Weights of a small transformer language model.
Size: 13 layers, 6 heads of 64, MLP 1536 quick GELU, vocabulary 29987, 35M parameters.
Architecture: LayerNorm before each block, normalized queries and keys.
Training: 443M tokens, 6754 steps.
Each number is 128 + 24 x the weight over the matrix's rms, rounded and kept within 0 to 255. Layers, rows and columns count from 0.

# layer 6 attention query, 384x384, rms 0.0615, rows 363-373, columns 64-127
[[147 142 128 115 126  92 131 141 108 136 115 125 146 155 110 103 102 105 138 111 131 179 160 140 137 132 142 104  88 123 133 136 132 157 156  93 139 132 129 131 104 118 121 154 161 121 134 113 149 101 133 117 139 134 107 132  76 129 114 120 139 169 121  94]
 [136 117 116 125 156 120 143 125 125 112 133 141 162 118 121 122  99 105 123 130 140 158 160 132 106 155 149 112 151 132 131 110 148 104 119 127 115  87 142 121 128 139 137 111 125 133 100 130 171 157 153  71 133  78 107 131 136 134 150 138 105 156 128 120]
 [117 103 123 130 134 138 112 109 120 147 129 135  84 141 127 109 180 130 118 142 101 109 118 129 115 123 156 121 122 118 146 146 119 131 104 117 166 116 142 107 145 131 137 152 140 132 163 123 105 142 142 124 140 141 138 158 148 116 128 141 107 160 107 123]
 [ 92 163 117 141 151 127 158 148 122 138 120 125  96 108 133 134 125 128 141  77 147 116 120 138 119 130 127 129 116 153 120 139 134 149 119  99 133 138 149  93 122 111 107 155 121 138 127 153 146 156 149 130 103 148 112  85  98 118 146  86 179 121 167 149]
 [107 137 127 155 149 131 112 125 162 112 110 125 113 103  93 161 179 120  89 158 148 161 144 125 116 104 132 103 143  62 135 103 124 108 123 144 120 123  96 171 105 131  89 166 137 142 141 115 112 118 102  68 114 139 128 136 119 103  95 129 151 199 136 161]
 [133 141 143 125 146 149  80 130 127 159 128 124 131  89 112 115 161 147  94 118 117 114 154 114 139  90 134 157 141 141 140 139 150 139 139  86 134 115 143 141 100 114 145 133 135 133 148 125 125 111 108 167 132 115 131 141 139  96 127 139 130 164 116 127]
 [113 140 161  97 129 113 149 113 105 132 131 139 146 161 106 173 102 135 140 139 127 167 139 127 141 113 135 149 107 136 150  78 140 125 112 120 124 121 128  96 114 109  92 108 146 108 116 125 120 148 112  96 152 116 133 180 130 141 137 105 120 149 132 134]
 [158 141 108 135 114 120 144 141 115 150 134 130 144 146 107 148 121 147 132  97 115 128 125 145 115 130 109 102 132 117 150 138 111 178 124 143 142 106 107 112 128 139 127 141 109 132 102  98 116 106 154 106 125  94 167 133 104 138 116 117 119 120 131 144]
 [141 117 107 143 146 114 136 104 125 137 141 141 134 116 120 119 133 122 164 114 122 117 105 122 144 141 149 152 161 112  99 138 128 126 124 147 137 162 113 126 133 137 125 118 110 126 136 127 104 170 158 130 117 133 116 137 122 148 141 141 117 104 125 128]
 [127 119 133 108 155 108  94 106 124 145 161 115  95 115 131 124 130 144 154 130 110 118  95 141 161 151 119 146  99 102 134 121 113 147 111 147 139 146 118 155 137 141 128 147 161  87 147 115 103 137 121 124 140 145 113 153 129 152 146 129 132 116 143 113]
 [120 186 120 137 118 137 153 136 160 109 152 108  82 108 148 156 117  93 133 135 140 146 119 130 145 113 163 126 112 114 135 119 151 126 126 128 150 143 121 124 115  98 121 114 134  99 145 154  99 127 113 142 148  91 120 119 154 127 156 126 149 139 150 101]]
# layer 6 attention key, 384x384, rms 0.0599, rows 363-372, columns 64-127
[[122 120 116 125 160 101 149 157  99 143 162 133 148 165  86 112  77 135 121 133 152 127 160 108 157 108 125 110 108 149 153 128 120 137 141 101 128 134 138 113 121 102 100 145 116 102 131 152 124 141 144 112 144 109 153 119 111 138 122 126 145 115 129 143]
 [131 114 145 104 114 122 155 137 120 111 124 123 138 119 102 103 141 122 113 126 106 106 114 110 105 107 111 137 136  98 126 106 151 110 120 142 113 148 137 150 133 149 134 111 132 117 128 143 132 187 115  97 159 123 132 103 154 128 143 146 115  93 145 154]
 [109 123 120 125 126 135 120 103  92 138 125 160  90 119 133 121 174 149 157 117 100  99 115 138 134 140 111 145 135  89 141 112 118 112 150 106 160 160 149 129 127 102 140 128 155 125 126 117 140 159 159 129 128 114 163 157 155 118 114 134  98 147 141 149]
 [131 119 143 128 133 139 116 136 106 133 130 151  92 123 143 123 136 100 133 125 130 125 130 161 115  79 155 146 161 130  87  97 111 131 119 138 158 125 133 125 100 130  88 125 130 123 126 118 163 138 146 106  85 153 117 141 115 101 133  86 116 126 151 138]
 [148 163 147 132 121 135 157 120 131 161  98 125 105 155  99 148 133 103 111 148 134 156 104 110 135 107 141  90 101 131  97 132 144 131 145 152 109 126 127 139 114 125 113 128 108 124 117 144 101 106 118  95  93 127 108 163 151 139 137 110  96 110 138 134]
 [141 120 105 135 133 152 133 126 149 123 125 167 113  81  98 122 118 114 121 115 127 110 140 133 143 119 131 153 137 114 143 137 138 141 140 123 108 118 136 140 129  91 118 166 116 146 157 125 116 137 140 141 116 132 141 138 119 134 121 130 121 147 145 128]
 [126 131 195 108 107 130 136 144 130 105  97 137 135 114 161 138 119 109 119 119 108 113 185 126  91 113 137 115 124 137 140  97 148 116 108 109 160 145 126 121 135 159  92 130 129 103  95 120 122 136 138 134 142 107 121 115 139 123 133 140 118 108 109 139]
 [112 143  98 126 150 143 107 109 131 113 141 114 137 126  80 116 169 137 139 137 131 123 147 110 107 120 121 116 132 113 138 124 135 123 121 110 122 134 141 114 113 141 131 114 135 127 107 104 119 108 139 110 144 112 159 122 120 125 122 150 140 124 118  94]
 [112 135 160 103 122 126 127 105 122 114 136 133 135 113 142 121 148 134 179 146 116 127 130 149 125  97 127 149 142 119 103 126 146 138  99 130 139 129 133 107 148 139 120 100 124 118 120 131 133 141 131 133 156 152 106 126 121 129 144 124 103 123 124 140]
 [118 107 133 130 154 104 119 130 144 110 160 129 142 118 115 130 110 143 133 126 136 103 117 122 158 121 112 122  79 146 158 145 142 137 153 147  95 141 120 152 106 117 127 108 156 105 169 115 125 115 124 142 123 140 132 111 140 133 151 123 130 115 124 127]]